Each number is 200 + 40 x the weight over the matrix's rms, rounded and kept within 0 to 999. Layers, rows and columns count from 0.

# down: layer 16 MLP down (transposed), 512x128, rms 0.163, rows 110-122, columns 0-127
# up: layer 16 MLP up, 512x128, rms 0.161, rows 111-122, columns 0-127
down110,110,215,199,226,210,269,169,238,179,57,240,243,221,152,243,241,178,196,191,176,211,239,168,200,192,210,92,189,213,97,210,243,165,170,157,147,219,256,299,219,201,164,179,171,185,180,98,195,210,201,263,197,204,154,220,228,191,231,272,157,248,135,203,264,311,197,185,105,149,192,218,235,216,189,154,86,160,215,267,176,225,73,183,178,114,239,260,181,141,228,259,144,213,222,270,133,214,152,124,217,175,167,176,200,239,135,217,237,178,214,242,118,206,123,123,153,173,221,272,198,221,235,145,142,286,127,204,311
up111,216,241,227,157,158,193,186,167,216,218,183,191,230,251,259,189,177,222,210,201,133,206,180,158,292,154,195,171,216,206,177,139,239,212,204,216,187,246,172,169,192,232,197,173,137,208,188,211,175,168,193,217,191,229,254,191,235,281,145,235,168,138,236,236,185,201,253,184,208,156,268,215,128,201,216,220,203,191,154,243,194,226,154,243,238,145,215,186,186,190,154,202,193,259,189,261,165,213,214,236,187,188,240,162,190,205,192,227,161,197,229,210,179,223,169,179,212,190,231,195,198,179,190,133,162,213,278,151
down111,263,162,214,180,162,191,205,220,182,158,188,195,180,148,194,213,166,188,192,252,167,227,205,245,243,130,153,198,199,233,226,136,144,162,206,269,216,234,189,250,210,221,224,187,209,101,192,272,195,183,253,211,204,172,204,184,160,229,188,206,263,188,232,73,172,209,170,213,220,185,193,208,183,174,208,213,197,191,170,182,169,150,173,182,158,186,201,196,253,153,219,204,188,232,171,203,219,129,249,190,208,263,154,179,218,237,204,247,248,207,199,286,217,235,263,234,232,186,235,184,226,170,174,143,225,191,251,200
up112,369,192,143,166,250,236,318,182,149,288,169,170,79,287,240,150,149,144,255,241,247,199,192,171,198,186,226,204,173,172,258,123,190,335,124,183,223,159,221,236,189,206,227,150,227,146,125,226,240,207,167,219,227,204,259,257,221,205,100,134,132,203,146,251,231,249,169,186,120,194,220,130,221,267,192,253,250,238,184,96,228,145,160,211,222,268,204,164,208,245,147,200,140,168,170,201,231,145,221,208,198,170,189,236,147,241,273,163,228,193,223,158,203,194,250,185,162,187,143,185,263,180,138,228,223,197,165,244
down112,212,176,207,191,231,140,154,145,93,247,165,264,227,154,224,263,159,167,245,160,251,240,234,160,187,218,227,155,196,181,230,288,217,229,199,87,163,153,278,183,227,183,170,211,212,135,158,172,271,178,199,228,163,177,168,175,202,206,215,119,295,146,203,253,206,206,205,140,218,155,266,228,172,223,174,193,198,114,241,186,231,210,147,95,111,208,198,176,198,217,193,183,212,143,167,261,154,215,162,263,174,196,218,141,194,193,263,232,250,141,262,197,144,188,164,198,290,240,206,168,163,163,169,204,299,226,147,218
up113,181,215,142,197,161,264,188,186,250,213,215,233,214,157,222,124,241,181,242,230,174,259,148,223,171,191,173,200,156,178,199,134,200,141,226,154,153,200,229,197,173,162,190,237,258,170,259,311,269,180,197,125,189,241,168,254,247,184,223,248,159,194,252,231,234,180,208,264,141,197,194,196,212,142,187,173,147,184,244,44,190,174,215,202,288,211,212,120,247,236,183,228,164,142,175,209,165,138,212,173,248,93,138,198,233,206,196,206,227,248,207,213,235,270,200,183,209,184,235,198,130,156,210,131,226,278,240,242
down113,214,189,175,224,221,256,225,214,228,159,162,204,232,125,195,230,149,199,197,256,139,148,103,163,184,181,252,168,216,272,244,165,144,131,207,129,173,243,240,216,199,214,249,160,276,127,199,297,224,150,194,196,250,215,226,170,206,165,153,170,190,139,310,129,244,245,190,222,210,271,218,204,128,234,202,227,241,186,217,118,218,210,244,269,200,218,159,173,231,220,177,128,158,185,240,282,233,174,194,203,170,193,220,148,213,242,159,185,183,274,184,290,241,151,220,240,173,154,213,165,257,121,258,227,177,198,202,187
up114,205,192,184,184,213,186,179,208,243,177,206,244,178,196,190,167,207,216,172,213,197,179,196,180,225,169,206,183,176,211,203,205,224,158,222,170,196,158,222,178,193,267,210,171,191,177,157,212,235,234,205,182,166,225,185,218,155,189,213,209,197,191,167,177,198,234,221,201,190,215,202,225,179,174,141,161,191,215,251,186,229,188,216,205,144,160,221,244,206,160,220,199,189,216,207,227,241,156,254,203,164,167,256,245,264,196,230,190,222,175,218,182,188,251,168,222,201,187,141,224,204,190,218,149,216,198,209,174
down114,155,212,220,219,204,215,188,211,213,148,215,197,203,186,187,164,156,166,161,197,206,192,206,194,180,168,211,269,188,192,251,201,161,224,150,197,212,170,213,203,210,210,247,207,257,198,225,202,193,202,281,200,194,196,179,150,198,185,173,184,193,192,210,252,168,206,186,212,224,199,170,204,206,218,242,190,213,173,216,159,176,205,206,165,277,193,190,215,162,213,233,191,266,146,190,204,193,210,238,218,186,188,199,196,194,226,219,164,201,220,203,229,207,194,211,177,184,206,177,143,212,245,195,220,241,235,190,158
up115,109,231,175,243,160,208,174,120,265,160,200,206,222,218,247,124,249,275,140,284,195,206,279,161,264,239,210,165,149,263,220,129,221,250,224,126,264,234,86,223,197,204,227,208,178,162,220,198,181,91,225,148,153,202,265,193,205,188,263,207,169,261,202,219,184,158,253,166,262,238,155,215,205,192,149,250,123,217,195,178,175,159,159,234,203,74,235,206,193,288,230,197,162,262,286,208,180,218,264,172,158,274,146,178,175,249,197,190,226,115,243,263,219,261,175,235,97,181,204,264,155,246,179,188,243,224,146,231
down115,137,185,232,329,182,206,234,175,163,216,247,156,233,201,202,182,182,198,190,87,162,183,185,255,178,204,224,201,240,172,184,244,261,199,216,237,151,158,175,219,210,219,206,165,165,236,229,193,165,199,176,61,181,167,201,258,149,209,161,218,274,225,213,141,184,267,158,183,100,127,235,272,162,205,186,120,198,224,136,178,188,126,181,228,225,212,320,150,320,219,206,145,190,209,257,124,121,172,165,215,263,205,248,148,189,236,253,201,268,141,187,129,226,203,177,307,240,267,178,244,240,149,147,134,170,199,211,180
up116,166,223,177,168,223,143,168,234,161,188,196,160,205,169,181,174,119,108,179,185,199,238,195,294,216,245,254,155,197,230,173,161,161,310,257,186,129,179,185,216,200,207,176,137,191,207,262,184,233,230,168,176,146,264,153,231,237,222,203,146,267,212,196,154,240,169,180,105,203,265,200,167,187,153,206,247,265,197,214,241,184,225,126,227,191,278,169,250,233,282,191,211,214,210,217,163,189,197,195,285,201,182,187,221,159,215,168,218,264,178,240,188,277,188,167,197,198,163,160,242,169,167,223,211,182,210,172,202
down116,264,178,184,163,214,205,96,255,145,211,200,216,154,197,272,240,245,209,160,228,215,220,210,255,181,266,221,227,233,245,142,168,179,218,161,216,188,147,209,163,176,178,288,188,205,144,208,184,244,219,220,154,230,159,167,230,190,162,198,280,194,239,209,209,165,187,170,198,238,235,149,183,183,233,210,205,130,177,229,138,191,173,230,197,178,219,175,192,157,165,142,173,185,159,260,260,245,147,150,196,160,212,203,171,187,232,181,137,240,257,205,118,143,205,231,104,185,149,263,191,175,259,168,146,216,216,178,207
up117,245,181,277,215,272,241,160,152,183,189,241,180,247,146,158,163,195,160,150,232,158,137,246,168,110,138,256,245,245,182,142,175,154,215,165,86,158,225,166,161,185,245,214,277,200,70,165,165,214,193,205,240,216,202,239,173,201,176,220,168,153,167,229,237,160,181,276,229,193,188,231,252,204,124,216,289,226,253,183,255,194,215,143,231,142,270,198,252,182,201,205,181,195,188,268,296,174,247,229,164,171,243,166,218,184,222,194,148,244,189,252,80,175,218,244,210,208,165,189,169,255,211,223,207,239,194,232,224
down117,169,205,195,171,186,239,267,176,173,173,291,240,252,173,203,209,149,220,233,275,138,160,200,198,216,226,239,241,183,247,195,208,164,164,245,231,145,198,192,187,175,143,185,151,208,185,242,145,246,221,257,249,124,212,226,235,272,188,250,265,186,198,228,169,121,267,255,165,162,193,244,224,249,273,214,171,240,218,198,217,189,224,294,205,281,210,107,141,218,272,210,195,226,250,219,259,283,209,256,164,185,249,155,194,239,168,285,142,105,221,155,201,226,108,191,133,181,194,185,247,160,341,175,164,222,200,241,246
up118,225,145,136,138,216,207,171,172,202,203,132,147,176,294,307,187,280,214,234,205,195,219,272,260,227,219,205,224,212,129,192,190,182,201,244,204,225,233,183,149,194,195,193,158,263,255,234,265,230,138,111,183,278,149,214,189,223,181,280,96,145,214,228,269,190,208,145,157,221,272,274,153,173,176,296,195,171,118,193,142,194,266,104,199,203,250,187,243,216,224,219,181,142,184,236,197,218,171,126,197,205,189,229,250,253,221,180,236,214,180,180,127,224,203,162,227,181,146,240,199,233,163,163,213,225,124,268,172
down118,307,137,242,202,224,272,221,189,151,171,154,226,164,247,224,180,256,196,167,124,261,186,113,173,157,184,116,206,172,242,207,131,266,201,237,202,258,152,238,200,157,209,203,210,238,215,224,230,166,185,124,141,243,122,226,272,150,139,215,307,142,222,210,219,135,234,275,210,213,272,220,196,166,170,202,253,233,183,173,244,166,256,165,225,215,140,191,276,192,279,276,247,152,233,244,211,199,156,217,264,246,196,185,232,210,238,194,248,293,204,139,265,209,111,284,204,165,211,177,186,220,101,191,133,230,283,307,168
up119,144,212,199,265,160,232,220,241,192,168,151,125,193,160,184,205,190,118,191,182,258,201,204,238,202,192,262,153,188,213,144,162,163,259,184,246,175,92,208,278,211,233,249,182,271,179,227,174,240,237,212,219,240,171,170,134,188,236,199,149,181,213,251,259,145,218,241,248,212,128,182,199,223,201,160,237,218,122,207,195,216,168,165,228,188,212,260,196,205,210,204,151,221,217,201,237,244,217,160,240,227,260,207,215,227,151,225,205,226,202,236,142,220,225,209,167,239,201,213,215,200,159,192,198,151,194,170,192
down119,149,214,131,244,108,224,314,270,131,195,180,223,273,250,244,266,172,164,209,207,163,254,183,187,147,202,145,169,193,215,167,227,181,166,172,178,139,184,248,219,187,179,246,198,173,187,195,234,244,166,249,184,192,177,142,204,178,195,219,187,214,222,223,235,141,231,112,129,159,230,161,301,185,213,189,195,181,194,239,198,174,141,233,184,177,232,206,170,286,194,208,259,180,179,206,181,214,225,272,176,246,284,183,219,193,193,241,140,218,243,184,227,176,227,239,152,172,230,226,193,196,117,190,209,210,147,196,149
up120,184,209,192,222,242,117,188,171,200,137,206,140,214,219,214,215,240,254,137,238,249,247,190,189,235,206,163,157,186,152,208,217,208,201,180,210,194,167,211,268,175,217,236,145,177,196,157,193,226,243,179,223,227,242,144,214,182,193,237,192,192,205,169,230,174,221,180,197,170,251,202,220,217,252,226,171,230,141,165,175,242,191,209,156,175,178,263,214,205,226,221,172,101,162,210,238,193,201,159,215,193,167,208,152,200,181,228,204,180,229,134,204,191,180,192,217,202,194,190,163,180,171,216,182,259,241,174,197
down120,199,201,174,266,151,202,221,182,174,166,206,189,217,156,244,251,197,228,158,244,273,185,136,163,209,231,192,179,185,220,207,144,163,198,229,145,199,194,136,215,165,171,210,192,258,189,167,241,173,226,192,164,183,231,142,206,205,223,202,164,203,195,191,143,193,213,197,236,128,202,217,207,236,260,185,177,228,156,175,202,173,176,164,135,193,151,166,204,226,174,211,148,127,227,178,259,172,214,237,155,193,224,176,176,238,197,196,245,204,203,183,238,226,192,219,244,232,217,233,205,207,172,168,196,197,183,216,185
up121,112,241,239,168,166,238,190,202,170,273,262,225,207,210,241,193,187,175,183,280,255,131,226,162,197,196,239,172,155,159,189,216,172,280,168,211,176,180,167,194,267,183,184,179,213,193,216,195,204,137,185,219,252,194,174,205,190,226,172,145,136,191,203,284,203,210,242,272,200,164,246,261,211,250,126,148,181,189,204,140,162,188,181,209,224,213,131,217,172,256,220,126,238,223,205,238,143,151,177,169,234,184,256,213,188,223,132,189,162,266,195,189,130,247,188,135,231,152,293,193,209,230,254,215,129,197,245,276
down121,195,200,235,186,167,167,211,218,199,163,266,279,259,181,217,164,193,134,224,224,219,243,183,197,176,217,148,229,163,229,132,203,196,138,157,250,257,244,205,158,90,154,172,191,171,136,204,237,237,115,301,211,243,219,163,173,219,181,258,238,291,221,183,197,280,211,169,205,167,228,192,186,160,217,184,195,194,240,159,210,177,152,186,149,203,216,247,204,162,194,199,238,246,274,215,174,296,118,185,183,199,156,220,102,235,226,275,264,199,286,234,188,200,222,240,206,270,174,233,249,212,224,202,282,252,224,194,167
up122,224,175,202,219,211,257,252,242,195,191,203,200,177,157,202,160,212,139,201,181,232,190,119,188,156,209,279,244,163,219,251,134,305,226,219,179,193,233,194,201,173,177,203,206,223,247,279,130,177,252,179,151,188,189,159,49,238,155,154,197,292,153,226,311,187,136,247,213,233,224,266,224,223,223,249,205,242,243,161,211,187,295,141,138,192,128,182,163,233,157,186,163,166,225,157,202,219,180,116,142,220,172,231,203,163,218,248,252,206,213,182,257,207,233,207,227,206,162,247,258,148,220,225,156,196,181,216,114
down122,200,220,178,255,244,212,162,140,178,208,187,266,152,240,181,149,240,199,176,158,145,181,192,260,165,215,187,158,193,230,174,202,201,226,173,145,140,217,262,147,174,197,186,130,186,155,244,207,209,250,207,238,159,176,181,293,215,173,259,172,202,274,214,176,283,192,180,226,173,210,216,204,222,240,193,212,164,190,212,251,186,214,202,219,270,322,194,178,196,174,148,164,127,255,200,122,256,204,210,239,129,154,211,222,238,148,131,171,230,215,192,168,156,233,143,146,224,259,214,167,197,148,256,209,153,192,195,186